config = dict(
    n_layer=9,
    d_model=224,
    n_head=7,
    n_kv_head=1,
    head_dim=32,
    d_mlp=448,
    vocab_size=8192,
    activation='swiglu',
    norm='rmsnorm',
    norm_place='pre',
    norm_eps=1e-05,
    positions='rope',
    rope_base=10000.0,
    rope_fraction=1.0,
    qk_norm=False,
    attn_scale=0.177,
    bias='qkv',
    tie_embeddings=False,
    parallel_block=False,
    init='uniform',
    init_std_qkv=0.0321,
    init_std_o=0.00757,
    init_std_up=0.0321,
    init_std_down=0.00757,
    optimizer='soap_variant',
    lr=0.00638,
    lr_mult_o=1.33,
    beta1=0.95,
    beta2=0.95,
    lr_head=0.0116,
    grad_clip=0.5,
    warmup_steps=200,
    schedule='wsd',
    decay_fraction=0.797,
    decay_shape='cos',
    final_lr_fraction=0.1,
    batch_tokens=65536,
    seq_len=512,
    doc_mask=True,
    z_loss=1e-05,
    train_tokens=133800000,
    steps=2042,
    dataset='wikipedia_en',
)
Each number is 128 + 24 x the weight over the matrix's rms, rounded and kept within 0 to 255. Layers, rows and columns count from 0.

# layer 3 MLP down, 224x448, rms 0.107, rows 0-104, columns 128-191
[[132  77 181 165  85 134 158 129 136 117  75 107 112 152 125 117 153  97 129 108 121 121 121  92 130 117 137 141 118 129 185 134 121 151 115  67 119 105 133 142 140 156 119 134 167 154  86 165 113  84 169 164 132 128 177 103  95 124  85 120 140 109  79 147]
 [109 160 158 147 134 109 108 150 121  94 127 137 140 184  86 128  94 175 110 123 131 143 158 141 106 151 133 122 132 117 149 111 154 120  98 115 120  66 122  77 135 158 162 123  87 106 176 106 171 109 138 167 175 155 137 149 127 109 129 136 116 112 136 130]
 [107 145 129 170 125 101 140  96 106 134 166 137  82 101  87 161 151 117 137 131 145 196 108 102 116 118 128 124 115  83 112 122  94 128 122 132 126 152 134  99 142 153 117 144 141 119 141 137 119 121 133 137 121 201 118 101 153 149 112 142  97 119 152 126]
 [102 124 152  94 110 122 167 135 125 137 124  84 158 135  97  95 152 158  85 133 102 134 130 114 107 157 153 163 135 169 115 157  75 143 107 116 129 148 136 133 139 133 126 141  94 156 103 114 122 200 137 172  81 158  93 164 134 109 152 105 114 143  87 175]
 [160  96 150 115 121  95 180 156 161 121  92 195 112 168 159 130 142 117 133 171  99 105 174 144 121 103 129 125 167 157 149 130 131 125 136 138 142 104  76 118 109 143 130 104 145 143 136 121 136 167 136 132 147 124 159 147 152 102 183 107 119  69 109 126]
 [118 111 123 137 115 159  93 122  90 112 167 117  99 127 152 171  84 135 102 118 102 126 116 169 144 111 129 107  96 148 152 147  95 162 107 143 168  69 113 134 147 119 121 125 135 113 135 111 110 128 176 117 143 109 124  97 107 162 102 110 107 123 151 112]
 [145  76 142 129 139 173  74 128 152 151 100 108 103 105 107 126 108 141 106 158 113 123 150 119 127 126 158 156 129 147 128 163 108  97 124 127 107 112 109 137 151  90  99 128 138 110 120 137 199  98 145 159 138 137 102  84 127 122 166 147 139 103 121 151]
 [112 158 128 110 104 116 112 130 123  82 116 137 146 144 163 138 146 148  88 123 120 190 118 108 168 134 129 132 125 126 107 122 120 151 140 109 142 107 161 143 140 114  99 113 145 129 133 116 186 136 168 140 130  76 142 135 142 118 127  95 152 140  89  88]
 [ 96 130 119 135  79 112 181 140 133 117 117 130 112  96 164 115 117 136  99 139 114 148 146 110 140 144 114  92 134 116 150  96 172 115 139 119 136 105 116 101  85 122 121 178 118  75 167 119 120  77 121 105 130 163 148 127 153  87 148 144 117  87 129 151]
 [132 123 149 130 145 153  98 131 162 142 139 152 122 124 118 112 101  93 139 110 131 165 160 142 118 133 124 137 122 151 126 148 103 112 106 101 136 116 138 113 139 160 140 134  91 104 152 108 164 134 192  98 132 115  74 164 121 162 101 165 115 153 133 156]
 [140 140 110 123 103  92 137  89 137 149 124 180 135 142  81 119  93 136 117 162 123 124 124 165 156  50 108 123 139 147 126 126 140 117 115 114 131 101 101 118 168 101 115 155 124 118 130 140 149 122 169 127 113 164 150 131 148 127 154 141 134 146 133 100]
 [143 134 109 111 160 152 182 125 144 119 120 106 131 133 141 152 154  83 171 149 128  86  99 150 124  79 122  71 142  94 143 127 147 175  89 103 111 129 147 101  98 141 142 182 134 141 121 125 147 174 127 148 143 134 123 113 143  97 100 129 149 114 101 108]
 [151 130 109 159 127 112 112 101 125 155 104 135 161 115 147 128 128  92 141 130  99 141 156 129 128 163 145 137 152 108 126 117 125 119  87 124 111 163 100  79 177 111 149  95 140 127 113 110 128 111 134 116 164 111 102 127 113  74 129 150 128 150 179 169]
 [133 128 101 163 136 168 156 150 109 124 158 111 149 111 137 129 112 130 136 156 105  96 143 142 132 116 140 113 134 163 161 121 126 148 101 111 153 136  88 117 155 157 149 125 120 130 117 100 126 101 153 117 155 111 127 157 123 124 153 128  97 148  98 118]
 [143 136 141 126 135 154 122 146 116 120 142 124 103  91 118 122 103 147 123 144 100 111 146 129 117 102 134 139 139 126  82 139  94 118 110  80  89 129 105 122 102 124 137 137 119 131  97 134 132 157 106 137 115 158 135 134 119 139 122 150 118 171 131 124]
 [130 116 113 122 147 116 143 128 131 137 114 100 126 118 131 124 149  92 168 154 118 148 134 141 128 149 151 118 148 142 103 139 159 115 135 147 122 138 131 149 133 154 172 131 136 145 117 122 111 138 134 145 129 124 129 102 105 137 109  98 170 121 117 126]
 [157 130 157 113  88 135 145 144 105 131 149 122  99 146 125 172 117 158 112 115 131 100  88 134 125 124 120  95 170 141 158 139 160 112 155 144 161 159 161 172 140 134 153 165  92  97 157 152 140 127  71 127 147 166 133 149 131 119 139  65 132 161 115  97]
 [ 97 111 118 121 107  82  92 106  99  84 114 136 150 131 100 160 144 133 131  88 128 110 159 135 111 135 173 134 127  82  72 119 129 130  88  94 147 110 147 128  59 122 156 113 126 162 108  90 178 167 130 117 142 106 133 149  97 105  99 129 134 110 112 110]
 [148  92 139 139 139 113 135 127 151 145  98 113 103 104 171 167 106 136 141 141  82 144 106 118 104 126 108 107 141 149 154 161  68 177 124 109  99 119 149 103 157 147  86 139 113 134 118 149 109 118  93 154  86 139  68 126 142 101 145 125 144 142  98 123]
 [108 130 128 128  86  96 107 104 159 123 118 125 142 106 145 140  87 130 106 129 127 107 157 115 110 132 109 142 126 109 125 148  89 113  99 132 133 124 157  94 138 107 168 117 118 103 106 178 105 125 128 118  98 118 126 129 126 158 127 123 152 143 128 141]
 [ 97 105 157 102  94  98 132 136 138 127 160 125 132 129  97 127 156 111 123 129 182 162  89 122 131 140 153 151 167 180 155 130 172 155 101 157 135 116 124 128 133 126 167 182  98 136 108 140 156 113 103 158 162 131 154 156 138 127 113 111 121 132 109 151]
 [105 104  84  80  77 166 118 162 134  88  98 143 156 151 132 170 132 128 121  89 150 135 163 129  98  91 132 158 147 114 160 117 131 141 119  83 135 180 152 142 136 135  92 106 114 116  49 164  90 125 104  87 102 100 126 126 102 131 161 115 145  83 105 158]
 [128  66 152 126 153  77 118 196 111 136 127  92 202 111 153 145 119 113 157 134 147 121 177 110 138 129 173 108 146 142 139  91 157 115 135  95 137 103  89 128 159  84  99 130 147 151  85 123 160 117 127 154 143  89 146 139 130 103 120 115 155 166 173 143]
 [121 119 118 129 179  94  88 124 108 183 138 111 117 120 110 125 125  84 164 150 138 100 152 139 126 107 163 166 116 104 121 172 167 130 130 135 127 135 151 163 106 114 159 122 135 113  93  83 107 139 137 133 101 119 158 111  93 121 134 105 144 136 158 118]
 [ 93 144 130 100 170 142 123 154 182 132  95 106 143 129 180 144 130 123 130 151  88 137 114 109 105 131 128 124 118 101 107 153 122 160 141 127 129 136 139  86 105 123 122 140 151 120 137 158  97 127  71 120 148 153 136 110 107 135 155 109  89 127 141 156]
 [152 142 118 146 129 135  95 107 144 146 122 119 112 154 111 111 140 115 119  96 104 119 144  76  72 164 148 114 155 119 141  77 126 114 113 127 132 128 133 163 103 123 151  84 156 121 137 117 168 136 121 130 118 124 168  91 144 160 113 152 143 140 139 164]
 [139  77  94 121 119 136 169 121 102 139 109  79 151 114 135 123 153 162 123 105 140 163 147 106 110 157 121 110  74 133  97 115 101 132 124 133 140 179 107 158  83 116  94  88 121 165 109 118 114 124 120 152 102 155 112  97 126 128 120 145 171 133 102 114]
 [130 138  62  99 113 133 131 118 103 120 146 125 118  94 140 127 161 150  93 129 102 128 122  98 139 134 105 161 109 151 140 106 153 141 117 114 126 119 105 133 144  95 124 133 158 145 140 150 117 131  98 151 136  97 131 110 146 118 112 124 142 121 119 135]
 [124  78 149  71 170 110 104 132 180 174 138 150 159 124 106 181 131 106 117 151 147  58 110 151  78 150 105 101 180 134 143 123 127 121 134  93 117 122  92 143  77  96  82 121 119  83 158  97 123 109 162 112 129 128 151  87 110 126  95 124 113 166 122 151]
 [165 106 124 115 115 129 139 141 139 127  98  53 131 121 133 106 139 109 135  91 109 129 137 155 104 120 121 146 150 118 151 150 104 155 103 146 127 126 128 107 136 166 147  89 130 119 143 122 131 123  99 175 106 106 134 153 153 136 131 155 112 163  99 128]
 [135 114 133 149 119  60 128 112 109  90 138 151 141  63 142 124 130 134  94 107 121 118 139  84 139 129 102 114 115  63 129 132 120 111 137 144 202 146 163 114 181 149 150 161  83 148 171 124 143 115 158 146  89  87 116 128 102 146 131 123 162 128 108 125]
 [127 123 134 111 147 131 119  96 126 121 154 110 128 140 188 110 192 201 129  92 115 107 123 120 117 112 125 132 129 150 140 106 116 120 137 155  95 119 125 169 119  83 159 129 156 172 113 133 120 135 153 107 114 153 108 123 106  89 120 128 159 143 147 104]
 [106 131 126 158 149 123 157  86 146 108 128 112 151 129 170 129 145 146 106 132  69 140 178 104 136 154 151 139 138  85 163  88 114 154 138 122 110 183 128  83 184 108 121 120 156 118 140 126 128 129 115 118 115 137 126 116 164 103 116 123 145 167 153 115]
 [126 105 136 163 150 104 137 128 135 128 125  96 120 150 105 114 148 165 148 113 162 161 118 109  95  80 172 126 123 116 131 108 128 114 139 169 156 128 134 116 141 115 113 169 162 150 148 165 136 127 107 139  69 107 161 144 122 155 137 105 139  91 122 109]
 [106 174 120 154 107 138 118 116 152 151 109 117 107 111 124  92 152 170 103 129 157 160 207  99 119 121 149 137 114 101 142 138 125  93 121 125 134 102 162 101 148 129 126 115 137 127 112 136 116  81 124 136 118 135  93 126  70 121 133  99 165 121 109 165]
 [137 124 133 125 128 103 114 147 139 140 106 146 128 101 111 156 152 141  89 141  87 109 136 102 108 127 142 134  95 128  94 149  83 120 147 153 132 159 150 104 114 163 167 118 147 120 123 127 118 132 126 113 112 111 158 135  80 134 113 111 150 106 161 194]
 [110 133 111 165 105  96 134 134 140  85 158 162  99 123 122 135 150 134 110 110 146 117 115  84 160  94 141 113 114 110 131 136 132 151 109 151 152  99 131 135 139 136 101 117  80 100 166 128 108 151 126 107 132 126 113 144 110 104 158 129 165 113 125  96]
 [ 81 167 107 135 137 123 121 155 137 133  89 144 162 160 130 143 100 116 122  98 148 105 124 134 124 128 105 112 124 129 152 109 148 111 131 100 153 110 147 107 109 116 116 105 134 123 108 123 122 123 134 115 110 133 161 102 150 142  91 129 111 111 111 138]
 [145 122 111 117 140 114 133 105 109 137 128 118 132 127 106 127 167  56  92 109 134 161 135  95 113  84 134 100 102  57 121 130 121  91 112 122 121 167 132  99 116 120 156 128 162 132 118 138 105 162 127 147 122 181 126 147 102  86 139 121 161 110 147 154]
 [101 106 151 174 120  93 128 164 161 127 117 142  83 133 143 172 109 152 140 148 110 159 121 107 126 119 131 164 111 152 148 127 183 114 109 129 163 122  96 150 108 148 128 146 137 119 140  92 115 152 145  98  92 197  97 115 144 104 133 121 101 113 165 109]
 [137 141 140 138 155 120 139 132 137 100 115  94 136 138 112  69 107 158 152 112 123 123 137 138 137 111 110 137 120 137 111 122 131 153 116 143 133 114 141 116 105 167 161 119  82 157 121 151 137 157 127 120 137  98 188 102 141 127 107 139 140 140 123 128]
 [103 153 142 127 115 125 103 106  80 140 126 139  95 118 133 123 136 127 124 111 105 129 158  90 148 100 146 123 137 130 116 154 145 131 124 123 120 125 121 133 190 131 118 130 111 151 115 100 126 100 132 137 153 132 159 131 100 128 135 176 118 130 115  89]
 [136 139 124 121 136  86 113 129 119  93 114 129 103 172 147 108 156 128 127 105 171 132 119 168 154 123 125 136 111 147 125 144 122 108  94 129 111 131 137 112 121 126 128 134 128 158 117 142 119 108 109 127 149 118 152  97 111 140 105 121 100  94 172 125]
 [124 127 147 156 108 134 114 139 123 113 138 123 139 121 105 143 168 157 192 106  97 157 134 119 147 119 103 134 131 129 117 130 113 112 145 131 139 130 141 120 101  99 108 100 101  79 149 175  99 153 146 124 146 119 121  94 104 118 162 117 129  93 132 142]
 [ 98 124 174  88 140 159 144 120 105 180 134 157 148 112 134 122 135 124 185 152 146  99  72 111 118 117 116 172 162 160 135 162 155 117 117 146 111 138 108  98 159 169 177 159 116  99 162 139 108 108  97 126 136 118 133  92 196 121 110 142 149 146 123 131]
 [ 84 116 133 150 121 128  92  96 100 193 146 141 117 102 120 133  93 141 121 145 115 125 100 145 124 131 123 117 138 163 120 136  93 146 127 158 125 108 109 127 110  99 119 157 143 112 136  75 121 149 161 171  99 120 156  91 151 102 145 142 109 114 140 153]
 [175 127 157 177 136 100 133 156 112 156 164  78 176  99 164 116 114  83 101 132 109 116 173 154 144 117 163 102 107 171 132 120 136 102  95 137 148 102 120  62 109 107 137 153 121 114 127  92 144  53 108 110 135 139 108 124 137 105  96 147 106 158 116 150]
 [ 83 125  71 119 142 102 126 138 137 121 151 138 146  83 109 113 146 138 140 112 136 163 121 128 143 139 141 134 137 132 136 126 113 139 164 119 128 139 101 121 123 122 166 154 106 112  90  92 145 166 124 123 141 121  68 147 130 115 171 139 126  96 131 118]
 [126 174  78 139 155 121 144 103  97 141 119 125 144 129 129 180 124 133 135 128 117  98 150 120 130 123 122 108 126  83  98 131 129 104 109 159 124 159 149 115 102  94 120 142 144 164 117 130  95 136 174 101 139 160 111 132 154 169  81 144 129 135 102  62]
 [137 122 100 141 126 110 123 118 125 172 137 134 165 107 140 145 113 145 160 130  91 145  72 104 125 136 167 144 101 160 119 149 128 170 117 132 129 120 166 122 152 140  97 115 150 138 126 137  58 136 118 137 110 114 103 120  63  98 131  77 118 137 147 138]
 [ 78 126 130  92 140 124 101 145 103 127 131 159 121 164 127  88 112 133 112 116 178 157 140 150 170 118 140  98 173 121 102 107 145 160 104 120 115 126 107 125 106 123 147  93 146 160 136 120 145 116 153 158 142 163 120 120 109 103 112 123 132 114 113 103]
 [125 162 145  91 122 113 136 120 139 128 147 136 101 169 138 114 146 141 144 165 140 116 118 122 132 129  90 163  99 168 119 125 144 130 153 198 139 145 115  96 129 103 118  91 134 158  94 133 140 132 102 163 164 157 125 125 135 154 151 131 144 101 110  88]
 [108 149  94  84 118 170 125 103 127 106 117 122 123 100 116 152  99 130 168 131 126 114 156 158 133 128 149 106 114 130 169 133 167 145 106 151 125 155 160 115 179 149 106 117 145 104 103  93 136 121 114 118  96 133 164 142 163 150  97 136 170 179 148 128]
 [126 166 119 136 149 130 157 125 142 141 115 128 140 102 120 180  86 114 163 128 142 163 142 117 111 130 143 129 107 112 142 133 137 107 133  88 145 146  74 110  78 122 147 117  85 131 166  96 112 125 136 147 145 117 170 103 119 164 162 118 132  94 100 128]
 [104 113 145 106 117 129 117 158 109 159  88 137  98 115 147 160 168 134  90 141 154 133 105 120  89 119  85 102  99 113  92 146 148 134 140 192 139 148 139 138 108 136 126 127 145 118  92 137 102 135 146  84 129 120 145 128 111 100 159 109 136 174 133 110]
 [185 123 110 144 130 147 154 124 144 100 124 123 119 143 137 161 107 150 164 171 127 175 114 152 144 102 108 121 118 132  88 170 146 110 148 152 121 169 120 131  93 142 115 152 156 138 105 148 118 125  95 113 111 133 117 100  98 163 114 109 146 113 116 134]
 [106 150 133  86 135 135 142 144 105 153 102 155  85 113 152 141 138 149 106 118 118 119  89 108 112 120 135 115 123 107 130 150 129 121 156 139 143 151 147 127  90 144 137 143 167 102 121 135 138 127 135 113 157 114 148 120 108 126 127 172 169 124 126 136]
 [163 133 112  76 116 150 117 166 118 105 127 137 151 114 140  90 114 130 152 133 113 167 143 132 111 132 153 123 170 135 136 142  89 135 132 127 156 132  96 136 155 120 125 112  90 130 149 129  80 112 139 141 154 105 149 125 115 135 121 185 119 128 131 140]
 [154 162  93 103 104 101 166  79  81 169 112 139 136 144 102 145 125 141 107 123 139 114 121 114  92 103 124 152 104 124 152 109 109 151 129 140 110 135 155 126 113 138 128 113 182 151  77 133 113 137 103 116 138 105 212 115  79 141 110 155 116  94 107 161]
 [107 129 118 161 132 132 164 162 129 124  95  98 104 113 106 110 160 142 144 110 127 139 126  71 151 123 120  90 146 135 126  77 135 116 113 111 137 120 134 187  77 137 139 125 160 132 149 111 107 125 141 163 157 101 131 119 164 150 129 115 150 112 119 103]
 [113  87  92 113 149 112 150 154 142 117 108 144 143 113 143 109 140 158 125 117 175 105 129 134 139 169 127 140  89  99 151 126 127 126 147 158 124 158 184 149  82 106  86 131 114 103 129 137 202 136 114 133  92 132 132 143 105  98 120 134  97 111 141  96]
 [124 133 143 143 149 101 129 151 157 116 138 129 134 145 115 125 109 125  96 126 147 140 105 124 129 108 133 150 130 158  93 112 139  90 158 124 174 156 135 118 155 128 133 127  65 123 106 101  75 153 117 131 132 130 103 141 175 149 138 116 136 161 122 149]
 [149 129  95 152 104 116 160 156 127 119  96  68 142 115 113 158 109 135 146 161 148 138 188 119 101 151 118 122 122 127 136 140  62 142 143 126 133 133 130 157 139 141 113 143 111  99 132 120 145 141 124 143 127 121 159 124 143  99 143 153 125 148 156 128]
 [128 108 154 166 159 143 103 181 126 127  84 135 147 115 132 147 144 118 126 143 104 133 138 119 130 175  70  94 136 136 114 125  93 134 133 120 116 152 117 179 126 139 140 169 103 141 122 109 145 146  97  84  99 127 130 121 133 144 135  99 144 143 133 129]
 [134 125 158 133 139 144 146 101 176 153 118 126 154 115 113 115 102 126 137 118 121 141 134 109  94 141 139 108 134 123 129 106 108 129 122 171  66 148 151 123 115 119 131 158 105 127 117 170 112  97  65 122  82 129 145 102 104 139 123 191 111 134 128 115]
 [141  88 180 122 108  98 113 139 154  94 116 105  84 138 131 140 163 155 122 154 132 134 101 117 140 104  99  93 139 139  86 139 173 136 187 138 127  68 162 121 137 130 138 108 144 132 199 124 182 133 113 127 129 164  73 141 136  81 114 144 168 143 149 124]
 [115 125  82 119 124  93 129 118 133 142  81 148 129 113 100  98  87 108 156  84 136 123 160 175 119 127 139 154 127 111 111 140 127 166  95 116 123  92 174 109 127 104 110 128  87 129  87 166 141 144 118 136 126  88 106 171 137 102 159 116  98 105  62 110]
 [118 116 165  97 126 119 125 100 118 141  98 146 137 162 107 118 131 138 138 128 135 147 158 128 145 136 128 145 134 135 141 154 158 155 143 137 166 108 132 123 139 120 134 128 164 126 104 144 116 159  71 189 135  97 127 174 129 135 125 136 112 106 127 133]
 [ 98 148 133 114  96 100 136 125 140  87 109 153  87 126 151 146 124 130 164 124 120 154 103 120  80 144 116 145 143 123 118 154  87 136 113 122 199 132 132 101 151 186 154 103 146 118 117 133 150  92 123 148 129 147 158  92 144 130 130 162 127 116 116  90]
 [120 146 108 107 143 132  98 119 130 126 150 112 152  79 119 133 126 130 122 115 136 143 102 109 173 130 132 167  68 135 124 155  87 149 138 131 111 101 118 145 124 124 136 123 168 143 138 128 103 114 117 121 136 130 146 149 125 128 115 134 157 173 139  86]
 [134  98  96 129 121 180 166 130 150  96 118 126 124 148 129 138 150 151 104 126 180 105 128 160 129 111 135 129 162 100 122 125 120 109 157 123 113 133 137 137 105 140 163 193 111  80 124 102 142 114 144 131 138  90 120 119 173 124 129 105 157 147 116 145]
 [ 80 106 117 127 140 112 116 106 117 166 114 118 158 119  88 103  84 127 125 116 103 153 148 163 118 129  84 191 159 135 158 148 146 153 129 134 133 134 164 152 130 103 126 149 155 126 134 140 155 115 135 146 120 138 143 145  72  73 117 162 129 137 128 139]
 [123 138 100  86 165 122 114 114 120 131 162 116  97  90 111 120 150 146 102 176  92 121 100 160 176 130 147 134 175 151 164 156  75 101 135 163 154 128 140 127  96 145 161 165 121  91  85 177 172  95 138 108 105 113 127 114 137 125 166 127 152 130 128 138]
 [117 119 120 141 160 130 132 172  98  73  94 142 124 141 142 120 148 119 105 110 120 141 151  61 110 114 161 114 116 111 129 147 121 180 143 120  96 114 174 108 151 103 111  79 129 117 113 113 140 144 134 174 140 166 133 138 107 135 129 122 138  67 167 132]
 [112 137 121 121 119 101  93 139 122 108 133 138 127 108 139 133 116 143 139  92 134 146 135 172 155 117 142  88 125 146 149 146  82 169 138 129  99 101 173 121 121 167 152  97 176 143  73 155 130 164 135 136 156 143 160 130 160 128 115  99 105  98 173  98]
 [113 113 128 130 146  88 129 180 145 141  78 116 136 143 100  90 115 112 151 167 125 132 138 125 150 141 162 149 126 130 160 115 112 120 128 133  91 128  82 166 144 127 134 135 115 130 126 113 152 146 176 148 115 164 116 119 140 132 140 162 112 116 101  92]
 [119 123 125 102 112 143 117 167 130 137 144 146 152 165 146 132 143 132 132 132  91  86 108 141 142 130 107 130 107 167 142 149  70 110 132 118 139 146 120 153 136 106 130 120 136 126 134 160 123 102 137 143 190 111 154 123 100  87 159 136  98 124 112 104]
 [113 101 124 132 112 139  90 136 104 146 125 130 131 154 144 131  95  79 117 151 169 112 157 151  92 150 165 132 138 165 116 135 147 110 141 117 105 125 158 152 119 123 114 128  82 150 130 100 159 121 106 138 135 137 140 149  83 147 134  96 125 123 102  99]
 [ 95 140 151  89 151 154 136 106 123 137 116 191 148 138 140 135 152 106 171 122 129 112 123 119 142 150 149 113 130 146 144 100 116 153  78 166 114 115 172 140 112 148 125 137 180  93 121  98 123 129 131 135  98 129 155 169  98 155  80  67 124 133  97 135]
 [106 161 114 158 118 150 146 139 110 170 146 134 160 164 100 128 121 151 152 113 117 123  69 112 147 122 131  91 115 116  70 142 137 163 122 170  79  96 100 147 126  78 147 109 116 116 139 103 133 129 115 106 174 109 108 107 134 142 135  96 173  86 126 137]
 [162 103 108 109 147 155 120  90 125 153 120 121 159 159 141 145 114 111 153  95 162  94 124  93 146 108 134 136  86 126 130 149 119 101 113 129 102 129 146 128  76  98 143 129 139  96 129 123 155 141 116 105 137 181 105 128 107 126 111 119 147 146 121 129]
 [153 111 131 107 131 108  89 106 140 170 147  90 121 139 129 119 140 135 150 160 160 114 137 131 172 120 132 135  93 158  89 134 121 156 116  97 134  95 111 112 113 109  83 114 123 147 150 143 127 128 133 141 153 134 108 133 127 119  97 138  97  86 147 115]
 [136 137 126 118 146 123 158  76 101 154 148 152 151 161  84 121 103 155 105  96 119 141 180 160 144 109 144  80  97 116 147 158 139 150 186  66 130 106 128 135 123 119 132 104  91 171 143 124 152 149 148 122 128 165 114 193 165 161 120 139 153 161 119 168]
 [119 127 154 114 132  87 137 155 107 137 137 121 129 126 104 143 146 141 129 133 158 167 119 140 167 114 164 168 123 123 145 152 118 166 140  80 134 127 136 121 143  93 147 134  82 122 101 152  81 136 142  86 144 142 149 148 120 124 126 121  80 136 112 180]
 [116 117 113 127 166 177 137 133 160 111 157 146 154 165 123 105 137 117 137 160 193  81 131 116 137 138 147  95 136 139 135 159 105 144 162 150 140  90 168 110 155 100 118 109 120 114 165 125 139  83 143 114 140 122 119  78  89  90 101 164 132 118 110 114]
 [135 127 152 167 101 134 131 104 140 141 112 171 103 104 148  82  95 121 130 142 146 112 118  89  87 107 143 140 138 171 102  68 138 144 153 128  76 113 119 124  96 114 124 130 125  90 120 128 160 149 101 135 110 128 130 134 163 124 155  90 117  99 125 133]
 [170 139 148 111 140 104 120 129  90 163 104 137 137 141 116  97 125 166 123  93 132 133 127 120  88 143 150 162 149 144 130  88 147 139 143 124 101 150 116 131 188 135 135 125 118 127 110 125  94 108 151 139 118 121 109 139 141 131 118 144 104 162 125 113]
 [130 128 166 161 133 128 151 150 100 134 119 135 138 116 125 101 124 121 110 125 118 109 111  88 118 120  96  82 129 129 144 158  85 111 108  96  86  97  95 117 150 129 116 138 133 119 121 112 121 125 115 146 115 159 131 123 123  96 105 132 124 112 132 131]
 [138 138 117 124 130 111 177 151 125 137 117 110 136 144 148  90 148 156 127 125 147 158 102  97  89 111 135 126 130 141 157 134 112 161 129  94 154 138 157 154 142  85  62 120 153 114 159 182 112 124 137  89 142 159 152 132 126 132  99 118 120 169 108 110]
 [142 124  92 111  97 141 123 111 157 177 107 166  98 114 153 130 138 144  72 135 149 151  81 127 114 127 150 130 106 108 159 135  97 123 126 137 123 106 156 118  83 153 130 113  95 105 137 130 135 113 144 145 151 130 128 142 207 143 122 172 145 116 152 149]
 [131 117 105 130 163  99 130 121 122 121 114 103 125 115 101 112 126 131 127  97 116 134 113 186 147 142 131 121 138 121 142 102  68  85  78 141 122 168 139 151  70 123 105 140 110 119 133 124 133 142 126 161 124 124 151 142 119 132 132 115 128 124 120 151]
 [131 168 149 144 123 131  98 163 105 136 115 136 184 148 127 119 150 116  78 115 121  99 139 147  89 152 122 162 125 154 116  42 160 124 112 125 150 145 113  81 121 167  83 102 166 136  72 108 101 147 122 128 134 153 128 159 123 128  97 128 110 104  92 160]
 [119 164 120 132 146 125 111 129 192 101 109  95 126 150 126 105 128 132 134 155 101 102 155 111 132 132 158 132 118 145 118 136 102 151 124  98  86  92  90 157  91 120 129 141  91 138 137 184 121 156 170 130 113  93 106  96 117 114 164 163 105 147 150 121]
 [133 159 114 112 120 124 137 111 120 141 113 152 145 114 108 150 122  74 143 140 121 128 111 117 141 105 136 127 156 116 130 144 153 137 118 122 144 119 153 146 138 134 132 133 152 115 144 162 147 152  94 140 124 160 185 126 168 138 169 101  89 129 133 149]
 [143 163 143 103 164 110 110 119 103 105 142 137  91  93 156 136 132 161 159 159  94  83  93 128  89 126 147 177 113 104 133 122  99 101 129  88 145 157 103 129 152 127 139 155 148 139 115 158 108 140 120 129 108 120 137 121 111 105 150 151  91 102  99 129]
 [143 131  80 123 138  98 153 166 116 125 136 157  88 143 127 142  91 194 156 116 152 120 118 129 125 145  97 165 130 143 137 158 142 198 146 128 109 106 112 123 114  75 115  78 138  82 128 129 162 112  81 123 127 155 150 181 114  94  82  93 131  98 168 132]
 [103 117 145 106 103 141 129 115 130 140 120 100 152 174 115  98 129 114 140 113 179 120 135 130 140 142 133  92 149 116 146 144  93 162 110  97  98  76 111 143 149 157 138 101 140 103 121 158 126 116 162 129 151 116 156 154 147 148 116 171 105 108 137  98]
 [169 100 145 111 113 120 144 128 160 165 135 118 136 116 133 155 108 124 145 204 151 136 149 121  92 126 144 151 133 152 173 178 158 171 113 125 113 139 143 100 134  72  69 118 141  78 183 148 112 127 162 164 103 106 137 137 101 127 117 126 141 134 137 139]
 [121  97 142 106 128 121 156 156 112 124 143 112 134 150  81  84 149 109 113 127 111 102 116 147  95 101 149 117 122 124  84  99 141 172 132  83 107 121 120 115 120 146  85 116 157 114 149 159 158 143 119 120 109  99 116 164 136 115 156 104 165 100 163 143]
 [173 140 108 106  92 113 126 111 122 147 121 142 115 134 142 162 142 154 133 133 150 136 100  89 102 152 131  91 117 152 123 134  98 136 131 134 139 147 164 116 137 134 145 175 164 144 121 121 128 139 136 105 126 106  78 122 106 117 135 129 154 106 127 129]
 [143 165 120 145 103 120  96 176 129 153 182  99 101 107 150 135 153 158 134 136  95 139 157 114 140 116 148 124 117 134 112 170 133 120 138 134 152  91 129 135 127 126 113 140 147 134 117 158 120 153 124 126 142 156 110 122 141 159 116 132 133 128  84 122]
 [138 126 123 120 152 112 126 133 124 104 126 119 192 139 115 131 112 151  89 131 154 134 141 129  98 109 117 135  99 128 174 172 122 119 143 119 145 115 102 134 132 141 148 159 128 101 106 142 126 122 171 160 164  78 112 152  96 130 132 117  95 135 118 165]
 [125  90 135 165 112 135 153 152 139 152 137 130 119 115 170 191 142 173 149 134 115 144 171 136 118 163  94 136 145 120 145 133 132 128 104 146 120 121  78 134 145 144 104 108 134 118 140  83  93 119 141 195 114 105 111 156 152 121 106  71 219 138 134 143]
 [109 168  92 115 170 101 130 142 150 148 143 146 187 142  90 152 101 140  95 160 162 112 134 184 147  95 107 138 143 127 135 139 127 113 156 134 100  87 106 135 111 116 147 135 101 148 140 145 147  80 128 148 112 145 126 110 123  99 166 105  68 126 119 141]
 [123  90 141 123 123 125 132 115 119 119 163 140  92 114 116 135 111 151 109 157 148  88  88 115 136 104 117 135 121  97 126 119  95 130  94 101 136 167  85 169  92 142 158 111 107 103 137 122 172 153 153 151 154 129 137 143 150  81 167 117 145 139  75 129]]